config.toml
hidden_size = 128
num_key_value_heads = 4
head_dim = 32
hidden_act = "gelu"
norm_place = "pre"
qk_norm = true
attn_scale = 0.22
bias = "all"
tie_word_embeddings = true
parallel_block = false
init = "uniform"
init_std_down = 0.0
decay_shape = "linear"
dataset = "wikipedia_en"
Each number is 128 + 32 x the weight over the matrix's rms, rounded and kept within 0 to 255. Layers, rows and columns count from 0.

# layer 3 MLP up, 384x128, rms 0.28, rows 324-350, columns 0-127
[[142 139 166 124 105 123 191 119 138 128 160 154  52 177  63 127 128 141 125 177 128 165 138 108 117 102 114  75 203 143 158 127 144 120 135 102 144 136 149 151 118 125  68 169  79 129 156 150 170  59  89 104 189 145 151 150 168 177 115 109 137 130 142 129 124  98 102 119 126 128 141 130  97 159  64 129 143 102 127 150 142 161 101  41 102  96 107  68 194 106 129 217 168 161 129  81 118 111  67 165  86  91 129  85  87 110  98 160 128 202 116  89 126 146 113  83 154 143 175 169 132 148  92 138  68 131 116 119]
 [156 100 160 114 129 131  98 141  98 132  95 146 176 160 111 115 104 163 113 198 158 142 146 127 130 121 201 114 194 149  92 116  97 141  27 133 131  98 227 191 128 115 120 106  68 131 176 106 110 139 126 137 130 112 161 147 115 116 128 164 183  78 160 135 146 181 103 136  65 120 105  75  76 139  84 119 155 155 204 100 122 115  89  95  93 135 196 108 106 175 150 191 104 170 127 136 129 143 101 109 185 102  95 108 145 113 152 124  90 155 128 106  99 153  78 136 133 108 100 110 111 178 108 159  56 114 113 120]
 [115 124 138 154 115 120 154 123 129 153 185 166 212  95 123  70 170 145 181 175 148 112 168 131 107  93  89 149 137 140 160 139 145 150 139 127 126 154 101 114 140 129 203 140  94 162 133  98  91  83 129  82  80  92 116  98 146 121  83  98 143  94  99 100 126 100 190 149  99 104 108 111  77 178  92 161 124  78 107 164 102 198 148 116  94 126 154 129  80  39 154 129 167 124 143 137 142  87 106 136 111 137 137 114 119 158 192 129 128  76 174 139 156 145 117 107 157 133 142 101  92 121 150 153 113 113 121 142]
 [121 145 135 113  75 175 110 109 125  91 188 150 152 128 159 124 120 114  96 140 163 164 114 100 154 155  53 166  92 139 138 179 152 100 129 169 128 147 137 117 113 156 195 119 124 110  99 131 139 211 122 106  72 176 132 136 157 144 113 127 101 131 119  83 120 118  79 178 115 129 157  85 106 150 131 154 120 143  31 160 128 115 140  60 130 123 129 133 146 130  84 126 115 145 131 146 115 114 102 202 138  50 180 142 133  64  80 187 181 142 158 194 199  97 135 132 130 120 142  92 124 167 143 145  73  74 116 161]
 [ 87 146 134 172  81 163  46 106 173 130 180 112 120 166 173  83 107 177 157 142 142 143 183 144 136 122 214 134 152 147 145 133 189 116 155 109 127  84 122 147  93 129 127 130  91  61 157 122 244  97 130 102 108 110 145 129 125  89  69 162  81 120  71 140 136 108 136 102 116 182  98  74 122 128 155 147 115 194 146 102 143  85 106  79 114 134  76 119 151  95 137 178 104 174 122 129 126 113 121 199 109  77 154 129 122 141  84 130 121 164 123 110 177 139 106 132 142 108 129 165 121 161 118  90  80 151 171 115]
 [142 108 107 137 134  83 118 149 157  85 157 109 154 146 180 120 144 100 162 134  86 134 124 138 100 121 154  99 142  94 142 109 153 152  68 131  95 142 170 117 162 121  61 130 167 133 158 152 134 132  93 149 122  61 135  81  90  78 133 151 156 110 107 163 134 201 166  80 104  99 140 153 136  83 152 160 108 154 148 154 127 135  95 101 134 122 107  81 103 121 129 195 170 163 106 141 145 180 136 136 123 139 161 116 144 111 123  81  56 136 108 151 130  71 108 119 147 143 162  94 142 151 132 157 116 140 158 119]
 [122 153 141 164  94 105 152 108 114 135 135 159 132 145 133 152 154 102 114 120 125 122 136 144 138 175 108 178 111  89 100 126 138  72 136 102 100 131  62  81 112 154 131 168 108 224 103  65 122  78 113 118  84  67 128 117 107 154  89 120 138 171 190 132 142 143 184 156 108 150 136 166 138  85 108 155 175 128 118 132 177 190 101 129 124 135  89 117 132  79 118 107 102  94 148 144 163 109 103 194 114 131  88  92  94 108 115 135 117 132  97 150 142 128 118  98 169 158 147 193 190 157 158  96 122 115 119  89]
 [141  27 125 149 105 129 118 162 108 132 141  93 124 178 104 125 168 138  82 119 129 122 185 129  93  73 145 100 119 138 150 200 121 154 152 149 122 107 125 168 132 137 120 121  96 159 116  64 185  94 152 134 121 119 153 133 131 115 166 171 157  86 142 156 115 130 159  57 126 149 118 169 150 131  93 158 111 131 122 117 137  77  99 151 105  79 157  99 136  73 105 102  81 117  90 127 182 142 116 104 108 205 111 105  77 105 193 167 162 116 149 146 167 140 137 148  98 138 158 123 139 133 149  97 172 105 138 150]
 [143  92 148 159  94 115 138  90 140 164 104  92 111 165 192 125 135 179 146  75 123 116 153 178 106 130 125 156 200  76 152 156  95 146 102 168  76 148 125 132 153 149  87 131 167 125 177 130 125  97 128 170 103 103 170 178 125 160 139 123 139 167  96 105  78 115 176  49 196  98  91 191 137 136 116  74 162  88 178 104 112 133 128 143 106 162 104 139 136 124 139 177 161 157  73 142  86 123 109 115 119 154 174 108 119  74 126  88 133 123 137 130 106 106 159 149 136 122 166  97  83  92 106 118 121 111 124 105]
 [138 136 181 113 143  78  86  95 118 110  57 142 127 164  28  98 124 130 130 110 144 177 144 126 146 100 212 151 131  46 109 138 123 108 110  95 154 117  77 156 142 147 107 108 110  66 178 126 158 162 177 124 169  74 137 126 129 107 113 140 131 173 145 136 127 159 140 122 137 166 147 152 107  87 159 170 176 148 164 123 107 137 156  75 128 140 194 185 159 146 181 137 141  95  71 120 159 198  70 106 105  73  48 139 101 114 105 169 133 118 169 139 126 207 114 118  30 122 133  89 107 163  97 128 150 131  82 102]
 [107 157 125 103 146 120 162 133 144 127 193 102 110 121  94  73 109  85 117 126 162 171  79 134 120 111 180 139 136  73 198 104 163 150 185 121 140 126 143  86 120 192  98 132 114  92 114 120 120 130 112 109 142 115 107  88 149 168 128 114 161 141 136 122 108 165 123 143 109 133 126 134 113 108 139 101  91 111 170 134 124  65 127  99 106 104 142 104  98 129 149  99  95 148 124 134 167 139 107  96 169  57 110 142 130 133 109  92 142 141 180 131 152 150 137 119 183 123 114  94 128  49 152 211 140 151 129 195]
 [120 125  42 100 107 127 106 111 135 129 174 155  89 146 168 124 135 153 131  69 154  56 118 125 104 192  74 147 134 156 154 105  45  82  93 177 140  77 125 154 131 137  92  57 188 166  91 156 118 114 115 131 118  84 122 137 135 145 157 144 128 153 119 122 101 128 122 144 120 170 113 170 131 173 162 145 182 131 134 129 183 118 190 155 137 178 106  75  88 144 117 132 101 184  92  78 134  78  98  82 159 144 149 140  55  54 103 112 204 137  59 139 176 157 137 130 148 108 141 156 158  98 124 157 135 119 179 140]
 [164 122 121 107 120 202 117 153 147 104 141 171 166  73  57  88  86 173  80 169 119 166 144 112 119 151 115  85 153 114 120 117  82 142 148 117 105 164 216 197 171 139 124 112 122 146 136 111  79 107  90 130 122 144 113 138 143 125  73 122 102 152 108 197 130 135  66  91 107 161  98 107 120 139 105 129 122 145  80 148 125 127 111 102 119 138 118 163 144 129 163 107 138  96 190 102 116 152  90  79 136 139 128 131 144 170 103 141 110 102 181 104 140 119  68 143 152 152 159 209 122  82  97 135 124 191 159 110]
 [150  90 133 153 122 137 110 170  97  85 159  97 115  69 120 159 171 118 171  45 156 191 146  79  80 111 127 123 137 192  90 179  93 151 142 103 145  97 119 122  84 151 154 116  46 123 134 154 141 169 106 173 103  82 100 113 132 132 157 132 138 139 167 102 133 100 110 133  75 151  71  99 150 129 134 166  89 127  12 168 160 167 152 116 137 118 172 113 176 122 181 146 191  56  72 157 137 128  46 116  80 148 142 143 114 172 142 116 141 182  89  84 158 140 135 105  92 133 134 121 169 188 117  91 144 172 119 149]
 [129  89 155  86 122 115 142 108 117 120 193 173 160 177  99 101 140 145 134 137 145 112  99 143 141 169 139  82  93 173 111 150 112 114 124 127  92 107 123 120 147 176  79 131 102 186 135 192 163 159 121 140 102 136 129 111 200 122 103 104 159 174 126 105 131 141  83 183 103 147 123 122 104 155 136  96 131  92 137 152 124 114 161 161 117  42 126  93  90  63 158 176 122 130 104  93 160 175 119 144 105 135 116  91 139 169 115 185  63 128 116 136 150  37 137 116 145 129 143  78 141 148 167 107 152 120  98 112]
 [ 97  94 178 144 170 139 137 142 127 106 152 153 105 121 158  92 152 155 126 134 128 163 109  81 127 107 122 175 137  95 121  78 106 120 170 153 138 198 126  99 208 104 139 128 130 116 104 113  99  86 111 112 111 147 104  94 166 149 156 161 183 124  73 186 123 100  85 205 160 147 107  89 122 139 117 188 110 116 159 115 157 174 106 126 103  61 137 133 116 178 133  87 163  93 180  70 102 103 109 182  77 142 103 140 102 110  81 101 172  97 142 185 135 181  71  96 130 130 168 179 132 161 191 142 163 103 121  86]
 [113  98 126 136 155 143 117 129 186 147 184 136 155 114  94 148 152 109 114 106 101 101 137  97 110 184 177 126 114 149 134 126 106 109  69 134 131  68  95 122 129 135  88 160  88 142  87  75 127  82  99 120 106 113  86 193 129 129  57 138 138 159 151 131 130 212 105 141 143 136 118 141 108 165 127 124 144 196  94 130 126 174 135  98 140  97 127 152 154 141 129 142 115 125  97 154 123 112 128 119 146 109 131  82 157 118 135 118 130 154 125 157 141 140  80 139 192  95 136 148 146  96 114 111 105 126 180 150]
 [133 127 178 143 134  58  91 113 174 129 116  66 138 137 133 156  80 121 106 139 142 104 158 160 162 113 138 105 135 142 154 108 117 129  82 123 145 143 137 141 108 202 145 150 109 164 111  87 127  33  77 174 112 159 103 180  93 168 113 175 124 164  64  78 115 215 142 127 106 141 138 126 150 119 170 138 170 145 152 128  38 154 138 143 112  96  88 138 126 109 130  73 139 122 129   1 141 173 128 121 117 119  99 154 174  94 141 164 166 114 123 136 171 144 129 128 116 108 108 180 115 156  59 140 135 102 152 132]
 [ 92 117  82 119 113  70 151 162 141 122  91 137  82 177 134 176 119 112 195 114 104 110 138 100  89 189  88 105 113 129  83 133 115  80  97 192 146 169 128 184 141 112 126 108 125 131  97 142 164 156 116  87 160  81 195 128  93 213 152  95 188 123 118 148 189  90 127 117 131 151 122 134 161  94 144 133 162  86 148 161 144 128  87 114 112 132 147 118 164  92 140 106 124 130  97 167 125 123 100  98 154 156 133 181 157 134 107 166  87 138 113 126 152 131 183 169 110 158 138  75 158 138 110 110  98 156 121  90]
 [ 86 161  95 162 129 126  25 141 138  92  99 129  86  86 137 164 148 109 125  38 128  93 148  78 114 116 196 127 114 143 129  97 166  84  66 158 115  92 175 122 124 123 121  97 106 149 136 125 167 131 140 115 167 153 110 127  75 116 114 139 114 127 102 154 173 169 167 140  31 190 126 130 122 135 147 154 168 170 158 129 147 160 112 143  52 144 115 104 139  84 125 165  97 182  90 160 109 112 149 119 124 104 130 181 184 152 165  91 104 201 132 135 160 117 118 127 139 110 104 127 132 191 150 169 115 169 157 162]
 [138 113  92 144  96 142 158  82 143  63  92  98 131 161 140 162 153  57 148 107 112 176  68 133 135 108 123 131 162 101 138  68 124 159 132 119 109 119 119 114  87 100 172  43 162 197 111 147 141 142  41 118 114 122  97 149  76 130 114 133  99 161 109 183 122 112  96  97 130 132 121 175 131 129 158 133 119 120 167  75 117 155 176 105 140  96 176 117 133 103 174 148 188 137 101 136 144 176 153 148  83  64 124 159  71 165 162 165 191 153 114  82 127 147 113  98  97  93 140 175 176 124 206 125 150 165 138 159]
 [188 176 154  86 152  92 125  96 142  71 113 145  72 163  90 133 130 186 110 141 145 102 117 160  98 146 141 124 119 104 129 115  76 157  99 117 127 100 163 134 155 176 105 142 121  71 168 119 113 109 126 137 118  55 128 139 158 146 134 147  78 135  96 118 103 164 154 134  92 185  57 136  59 155 140  90 200 117 128 103 133 123 161 119 128 173 130 119 123 201 123 122 125 100 134 114 118 213 106 158 163 115 128 147 143 124 126 109 206 102 105 160 126 151 123 122 172 169  88  97 173 149  50 150 160 124 143 189]
 [150 106 163 120 149 126  94 101 155 161 168 132  94 130 160  87 114 152 154  82 118 135 123 126 127 163 149  77 199 135 110  83 132 119 121 188 140 121 146  97 150 135 169  86 104 125 151 174  39 177  99  99 141 103 144 162 117 153 148 111 135 109 143 130 128 122 145  81 150 116  82 135  90 120 117 111 128  77 100 114 144  87 154 141 146 116 153 125 105 206 179 133 156 159 124 114 125 177 203 123 142 138  96 135 112 125 100  39 114 138  99 216 137 155  87  63 162  72 146 101 139 124 111  97 144 132 170 151]
 [155 114  71 119 138 156 162 167 169  92 122 153 166  96 106 108 139 105 151 155 154 243 108  85 144 147  95 142 131 151  81 138 103 117 113 164 105 114 141  93 112 108 190 109 152  86 142  71  91 166 111  92 197 151 155 182 156 105  97 145 131 178 153 120 123 139 135 110  98 137  79  75 172 108 111 110 154 155  44 193 120 160 155 157 117 124 109 162 126 128  72 131 131 117 101 207 148 117  82 145 141 122 117  84  90 119 119 113 205 102 213 173 156  89 104 100 108 103 101 157 152 168 124 146  44  81  97 122]
 [142 134 164 163 141  90 185 121  89 126 179 119  85 109 130 126 150 119 144 141 101 112 128 109  13 125  92  87 114 150 169  82 118 169 143 150  57 113  50 136 107 164 148  84 170 157 181 135 113 158 122 165 136 132 128  95 137 137 201 167 135  91  53 126 150 127 158 162  63 153  88 121  88 144  85 131 101 132 145  88 132 151 159  93 183 160 137 152 164  70 102 119 159 116 177 162 167  76 126 147 111 102 199  56 120 104 156 136 146 170  78 122 134 161 106  98 166 115 136  81 116 110 167 135 175 109 134 111]
 [130  97 132 178 128 151 142  86 172 136  99 138  95 112  77  94 121  89 159 150 108 128 151 135 116  98 106 149 186 127 130 161 111 143  91  75 109 117 113 102 136 147  89 106 136 134 128 125 141 143 104 108  73 156 178 123 124 166  98 162 145  71 142 112 124 115  89 102 139 146 150 147  89  85 152  70 102 143 112 123 157 133 172 153  53 183 100 120 135 122 126 127  99 118 149  98 145 121 117 132 126 186 164 146 160  90 126 176 137 146 151 155  43 128  85 108 185 124 151 172 141 175 121 121 116 150  73 134]
 [107 102  69 139 125 133 154  81 172 111  44  79 160 145 142 145 164 107 139 118 130 110 137 135  47 156 126 170 174 178 154 137  80 127 119 126 169 119  95 124 113  82 116  96 142 135 146 124  84 166 126 135 146 156 118 167 124 173 136 212 118 107  74 115 193  66  67  88  91 136 132 144 111 114 130 139 187 119 224 153 154 169 119 134 113  92 135  91  92 136 164  96  88 105  91  85 113 107 149 160  96 170 136 112 150 132  94 105 141 109 154 139 155 158 121 110 145  86 134 114  58 119 191 181 148 160 100 152]]
# layer 3 MLP down (transposed), 384x128, rms 0.347, rows 324-350, columns 0-127
[[177  54 144 185 124 132 137  89 158 148 126 118 140 138 135  26  65 153 145  96 165 129 167 124  42 137 109 142 161 143 144 176 159 137 128 125 123 136  55 138  94 141 131  71  94 158  97 156 172 117 164 169 142 164 135  99 203  56 139 169  95 102 133 166  71  85 101 119 122 240 142 117  82 152  67 135  41 114 144 128 170  99 130 135 122  94 129  99 124  69 121 124 116  82  84 153 133 172 147  91  93 181 121 148 157 124  96 133  91  45 186 167 141 146 111 144 183 146 115 190 147 152 156 117 121 160 139 114]
 [102 126 145 124  74 108  71 109 144 119 169 169 115 173 143  70 139 115 128  55 148 121 113 172 132 156 110  59 159 166 142  95 116 156 153 171 162 173 117  94 160 141 102 157 138 117  24 107 119 110 114  63  64  41 137 181 114 118  72 138  40  99  94 112 132  70 117 100 113 104 127 160 145 175 205 179 155 122 165 135 140 134 158 159 167 108 140 144 109 127 109 137 191 140 124 106 101 121 101 222 151 155 212 132  87 133 147 118 131 133 151 138 213 138  32 104 128 138  62 134 154 143 164 116 172 110 128 149]
 [152 124 131 131  80 116  89 130 113 173 130 200  97 101  90 168  18 133 178 101 146 133 102  75 115 152 137 137 111 109 111 157  96 157 158  97 134 191  96 193 141 148 117 109 170 101 177 120 169 139 143  85  96 129 107 144 120 115 174 166 117 143 161 122 115 139 124 116 131 144 203 117 111 155 107  78 118 144 114 170 125 147 168 170 151  96  90  95 142 118 107 163 146  81 151 176  83 106 121  59  90 112 118 129 171 106  81  72 115 143 116 216  88 157  74 177  89 166 133 169 117  64 141 150 126 133 160 127]
 [103 145 144  41 107 101 155  91 109  98 115 147 120  84 117  83 123 115  94 111 164 134 110 155 134 154 154 175  57 107 149 103  94 133 113 130 185 165 125 153 171  77 118 173 138 147 119 102  86 140 125 103 159 156 168 118 129 141 171 115 139  96  97 159 151 164  93 163 144 102 130 142 152 165 206 169 142 117  89 174  69 122 110 177  53 118 143  95  84 110 117 212  97 155 175  48 129 152 163 147 155 132 168 133 188 100 150 128 130 110  87 107 126 103 179  51 135 134 119 154 113 136  98  97 155 108 103 189]
 [ 59 181 156 104 163 172 159 131 124 177  99 132 166 133 127  54 246 140 112 194 108  44 105 112 160 158  89 118 150 117 132 133  61 164  75 161 155 115  93 116  78 112 111 133  97 141 163 121 114 127 121 204 168 112 114 104 103  95 125 126 156 118 119  83 123 135 138 130 170 133 200 100 169 126 102 153 104  81  94 171  85  94 180 132 104 100 159  98 115  94  95 113 142 185 154 162 115  76 107 164 122 152 167 123 189 102 128 144 180 109  85 103 164  54 192 162 131 166 120 113 122  92 145 125 134 108 111 104]
 [136 105 122  51 176  94 177 157 136 109  58 142 111 128  99 127 122  72  79 142 109 145 178  74 161 136 110 152 111 124 111 130 122 149 145 133 138 203 117 175 186 129 103 157 155 160 124  76 108 132 149 129 138 177 182 166 175 134 112 188 100 159  87 127  88 117 150 124 133 138  85 152 139 165 164 133 106 155 167 136 150 115 103 215 176  77  96 121  82 131  80 156  83 113 168  87 146 137  86 119 101 140 167 115 137 105 112 126 141 151 202 164 100 100 143 142  81 114  64 114  29 143  85 130 113  62 112 163]
 [124 142 110 122 184 132  95 146 117 108 120  86 175 135  74 125 106 132 134 144 150 130 144 132 151 100  62 132  97 101 132 168 143 125  75 144 147 171 110 153 119 164  89  96 151 116 162 127 133 162 131 177 107 118  72  88 138 177 115  86 146 101 122 177 147 159 151 207 147 135  93  86 151 160 110 119 167 156 134 110 122 129  70 125 134 120  86 134 131 187  68 134 145 116 147 147 125 129 139 123 114 154 109 139 147 125 168  76 161  77 138 143 106 117 149  86 108 129 136 120  94 115 113 147 138 142  85 144]
 [148 106 104 162  90 111 132 117 108 152 159 170 147 131  83 113 128  79 127 102 120  80  96 171 165 152 123 153 105 180  86 132 111  87 130 166  96 140  94 106  99 181  65 121 136 106 118 157 202 138 136 131 132  83 102 114 150 115  84  92 153 101 188  75 123 154 132 137  98  31 131 155 113 138 164  91 130 146 173 132  93 144 153 138 128 109 141 142 122 116 100 175 166 137 122 171 114 126 155 149 141 125 110 144 113 107 160 145  90 175  73 140 196  77 110 148 118 136 113 157  91 118 176 152 127 132 156 165]
 [118 102  76 149 139 155 107 120  84 154 130 144 103 133 157 100 100  93 132 139 142 146 143 145 133 144  90  88 112 144 128 120 110 134 125  97 113 126 178 109 146 137 126 162 119 150 101 102  92 105 180  97  90 122 151 124 134 142 114 152 181 109  95 173 136 203  81 172 108  59 121 170 154  91  82 142 128 130 146 124 137 127 139 125 153 116 153  81 113 183  99 134 110 100 106 130 136 141 122 153 214 123 134 143 165  91 111 140 113 122 114 117 152  38 165 172  81 142 119 150 160 129 161 121 142 149 119 149]
 [ 86 187 162  60 149  95 123  94 159 220 117  85 113 159 155 136 119 129  92 108  98  86 104  72 139 135 145 124 128 127  98 181  46  68 142  83 172  85 138 112 184 129 121 120 150  72 183 158  68 131 143  87 160  96 142 112  85 145 169 148 123 171 143  94 126 102 192  86 100  93 139 217 139 104 166 128 143 150 135  64 126 117 200 137 129  92 165 116  80  84 190 177 102 138 122  96 143 122 110  98 185  50 160 161 167 163 111 170 167  89 121 146 114 142 123 112 160 144 141 108 105 115 178 157 115 128  82 190]
 [112 166 134 136 109 138 138 163 115 102 138 173 158 139  80 177 118 152  51 126 104 118  93 115  76 155 117 182 112 113  98 173 102 158 115 133 125 135 110 120 166 102 171 148 132 159 109 161 102 111 165  96 128 121 151 150 143  61 107 115 137 124 130 131 103 108  90 149 105 163 121 164 110 159  96 121 101 114 118 134 137 175 125 189 118 110 149 177 185 150 132 129 122 114 125  86 108 146  94 140 131 169 119 172  86 184  68 136 124 142 131  75 172  98  98 150  49 158 103 151 151 155 148  94 115 170  98  95]
 [ 66 104 115 137  92 133 157 110 111 113 123  73  96 170 107 110 179 180  92  81 119 175 115  86 109  88 136  96 130  75 150 151 196 184  96 107  87 125 103 156 120  68 170 137 108 145 142 116 136 149 123  46 124 106 137 156 146 138 165  64 129 110  98 172  88 148 159 128 136 154 144 110 147  61 130 166 142 102 178 196 133 183 142 130 114 186  60 192 136 139 149 136 184 136 151 103 114  99 159 124  59  94 155  90 160 193 104 187 141 103  73  94 133 119 168 159 183 137 128 112  94 132 133 134 109 193  86 133]
 [169 132 119 145 152 113 112 103 117 131 148 145 106 103 214 187  92 154 137 122 190 153 165 113 120 183 198 118 115 133 115 122  63 101 158 145 161 130 138 118 101 171 124 163 115 111 126 124  60 118  94 107 119 140 114 122 111 150 177  76 163 142 166 146 146 132 152  98 123  85  62 176 166 133 126 123 129  54 191  81 119 141 127 113  64 124  83 104 140 135 143  95 155 122 109  83 117 145  97 148 135 172 159 103 140  84  87 101 139 127  31 119 162 110 107  76 143 121 129 112 143 118 144 179 188 105 184 127]
 [135 108 128 112 213 152 136 101 157 159 146 135 110 171 136 119  93 106 155 117 158  68 137  85 135 113 184 104 137 120  85 183 120 121  82 106 130 146  80 161  31 153 114 139 131  91 124 109 114 147 118 112  47 134 118 116 119 162 130 120 106 157 160 155 147 105 182 139  98 131 178  88 112 135 108  98 164 137 203 107 113  94 127 147 156  82 106 123 108 110 108 154  84  97 137 146 100 142 173 194 109 142 186 115 117 153  84 125 144 111  90 140  87 195 121 136 165 114 151 172  86 124 158 171 160  63 116 176]
 [127 127 151 152 128 138  94 110  97  92 130 154 160  68 169  94 117 145 122 103 148 108 110 123 133 115 102  88 173 172 151 155  96  87  82 143  90 200 128  97 155 144  78 155 131  86 115 114  76 117 114 189 170 135 103 181 144 157  70 110  71 189 119 179 133 113 120 169 124 124 135 102 165 121 124 145 153 133 133 153  83  88 155 124 147 155  96 184 144 157 155 160 147 127 103 116 130 157 130  91 142 100 132 102 125  82  92 161 143  87 177 162  99 139 127 130 108 137 127 108 133 162 167  94 167 128  66 103]
 [115 148  90 114 119 119 136  98 117 145  92 132 128 123 144 187 118 132 158 126 153 209 102 133  70  92 159  99  94 120 120  94 111  84 147 115 119 117 176 127 156  69 147 129 119 122 135 151  43 130  97 136  98 136 128 152 125 134 140 131 167 108 142 134 132 128 158 167 128  76 119 140 126 105 134  73 154 146 129 150 148 134 132 111 122 150 108 147 201 175  82  86  66 197 151 118 123 160 162 102 132  96 173 106 152 143 148 154 135 134 121 144 152 137 147 151 178 102 115 135  66 103 114  61 108 150 120 155]
 [116 128 113 163 133 153 119 101  29 134  76 112 125 149  90 159  76 117 156 140 101 132 115 135 156 157 120 120 128 133  91 158 175 135 183 115 157 145  99 145 118 108 148 109 161 167 142 156 185 145 132 122 113  76 130 136 134 159 106 101 132 175 131 102 101 116 153 124 113 158 121 120 101 123 154 169 144 107 175 112  96 107 130 119 145 116 101  91  86 133 148 110 180 103 132 117  79 123 124 156 141 146 154 136 149 112 138 151 119 173  91 154 115 137 134 107 115 125 104 133 136  93 107 141 106 130 128 100]
 [128 107 158 157 120 128 130 136 194  99  50 130 102 119 105 125  77 119 112 154  97  78 129 106 159  98 103 122 130 159 136 146 115 120 142 146 129 135 101 129 158 223 112 146 140 181  58  84 169 163 122  76 112 158  96 130  84 158  88 184 197  53  89  88 173 124 117 104 152 128 199  83 144 160  96 104 126  85 131 102 155 114 189 126 162 154 122  87 150 136 131 125 162 119 124 200 103  72 110 134 131 106 142 126  91  94 130 141 163 150 195 131 128 176  82 189  88 144 107 125 133 136 149 150 136  83 124 170]
 [185 153 109 160 136 168 145 124 103 133 127 162 151 133 116  91 135  73 162 147 171 115 118  63 134  83  94 155 110 124  74 151 144 114 108 117 140 147 116 155 159 183 203 128 138 162 145 135  96 164 142 157 143 139 130 162 174 132 128  97  96  97 145  94  60  94 119  60 144 151 164 171 180 145  67  93  86  96 111 149 100 154  95  66 121 102 136 173 146 155 110  85 116 126  84  76 115 139 164 122 115 109 135 130 152 108  92 183 156 103 155 112  89 106 143 113 114 160 158 128 104 136 170 119 109 152 135 116]
 [119  80  96 124 128 119 146 150 134 131 148 175  30 196 230 150  48 129 175 111 132  88 123  93 194 162 103 133 116 126 133 173 106  93  92 101 165 100 116 158 199  93 182 158  86 144  72 114  92  89 166 178 105 148 175 118 134 137 131  88 141 132  96  83 162 160 110 148 114  65  92 144 116 123 150 169 144 118 127 183 146 108 167 154 116 140 129  75 185 110 134 127 112 123 162 143  93 151 115 153 155 142 137 127  92  97 126 105 130 129 117 126 172 138 126 184  98 100  67  62 161 110 105 113 175  86 172  88]
 [154 119 180 110 134 163 114  44  62 161 146 140  40 180 138 154 183 115 179 173 137 171 188  89  95 142 130  46 150 138  85 148 143 118  90 108  64 168 213 138  60 131  63 124 155  40 201 153 164  91 111 114 144 141 105 147 157  95  95 148  73  99 137 171 112 113 194 115 113 198 174 128 104 165  96 114  96 161  65 123 104 111 116 180 157 130 143 138 125 110 148  94  87 172 145 135 135 126 166 110 112  86 144  55 109 187  60 139  96 117 134  99 161 118 188 117 148 110 119 172  75  68 164 128 169 191 119 134]
 [126 136  76 186 147 123 119 152 128 107 191 159  87 138 146 126 144 101 130 162  66 104 106 144 101 136 116 144  81 114 132 142 119 102 119 113 178 149  86 112 173 165 121 122 160 113 118  72 161 119 126  62 167 161 139 100 157 152 117  58 115 139 131  88 118 147 109 159 123 161 140 147 204  98 150 149  96 142 128 160 116 177 197 126 125 134 130  70  96 155 170 105 125 148  82  56 156  92 169  87 107 152 165 125 165 114 136 123 161 127  65  78  93 154 129 144 145  96  94 112  97  68 138 156 183 111 152 165]
 [122 114  86 162 101 151  96 125 136 141 106 151 163 127 157 109 135  70  39 172  43 128 134 196 155 113 100 136 112 166 144 118 163  99  81 172 134 106 110 118 133 141 102 158 197  95 121 124  85 130 197 141 116 153 165 104 126 134 112 128 111 112 245 187 140 153 108  91 127  60 144 124  97  54 118 151 154 117 173 141 132 140 113  89 153 133 145 128 154 101 142 123 177 103 138 126 137 157 125 126 103 108 105 173 157  49 102 142 119  79 160 130 150 122 174 130 110 154 150 128 125 135  98 124  96 123 106 150]
 [165 141 164 161 125 146 165  75 130 155 110 104 106 101 173 136  77 174 130 155  48  83 104 166 153 165 190 118  97 111 144 122 101 115 138  78 105  93 153 115 188 104 128 149 134 160 120  87 130 133 130  75 169 130 177 140 159 147 106 188 142  55 169 170 137 182 205 141 120 130 125 122 116 157 134  84  93  90 149  73  81 141  48  60  54 144 128 192 123 159 119 143  68 126 133  77 111 181 173 107 100  95 149 150 139 125 157 116 115 106 126  86  88 120 180 111 141  97 119 126  98 163 135 143 170 143 162  99]
 [118 203 119 136 149 117  83 190 138  59  62 112 156  66 159 144 230  94 103 169  80  75 122 128 162 121 133 214 150  47 112 122 148  80 110 149 115 138  97 105 163  98  71 120  81  99 142 177 208 165 165  71 143 109  74 121 105  98 140 126 107 144 101 124 171  99 147 150 175 154  93 134 144 151 134 104 159 182 150 111 126 117  72 160  96  80 148  86  98 133 122  93 191 126 101 193 118  88 132 185 117  91 126  99 139  77 118 109 148 156 183 112 113 174  83 119 173 128 154 175 165 123 139 197  96  96 125 167]
 [133 117 126  77 181 109  92 134 124 137  90 169 149 137 183 142 117 147  93 130  77 157 101 152 165 160 120 142 103 101 151 116 122 136 114 179 154 180 101 120 135  91 141 130 159 120 157 167  96 122 139 145 147 138 122  85  81 163 103 146 162  70 137 134 118 175 121 111 119 125 166 153  96 119 108 107 192 109 109 166 140 128 162 148 141 111 148 142  81 129 119 110 107  85 146 114 120 114  93 169 136 120  94  93 129 122 110 176 102  98 192  65 138 160 100 115  66 117 128 167 149 139  72 147 133 145 148 110]
 [ 79  93 119 108  72 117 152 149 145  96 160 166 136 138 154 100 115  74 127 151 145 102  77 137 119 137  74 108 142 141 141 178 128 120 116 169  88 141 100 111 101 161  98  90 136 126 105 153 166 133 115 146 156 145 139 159 163 140 141 156  60 162 177  95  99 133 152 211 124 187 132 153 132 196 124 100 152 137  81 139 184 130 147 120 124 167 128 107 133 105  92 117  53 133 113 158 130 125 135 160 142 161 180 100 146 131 154  70  79 100 132 160  87  98  77 108  91 182 131 107 170 146 107 109 112 120 103  66]]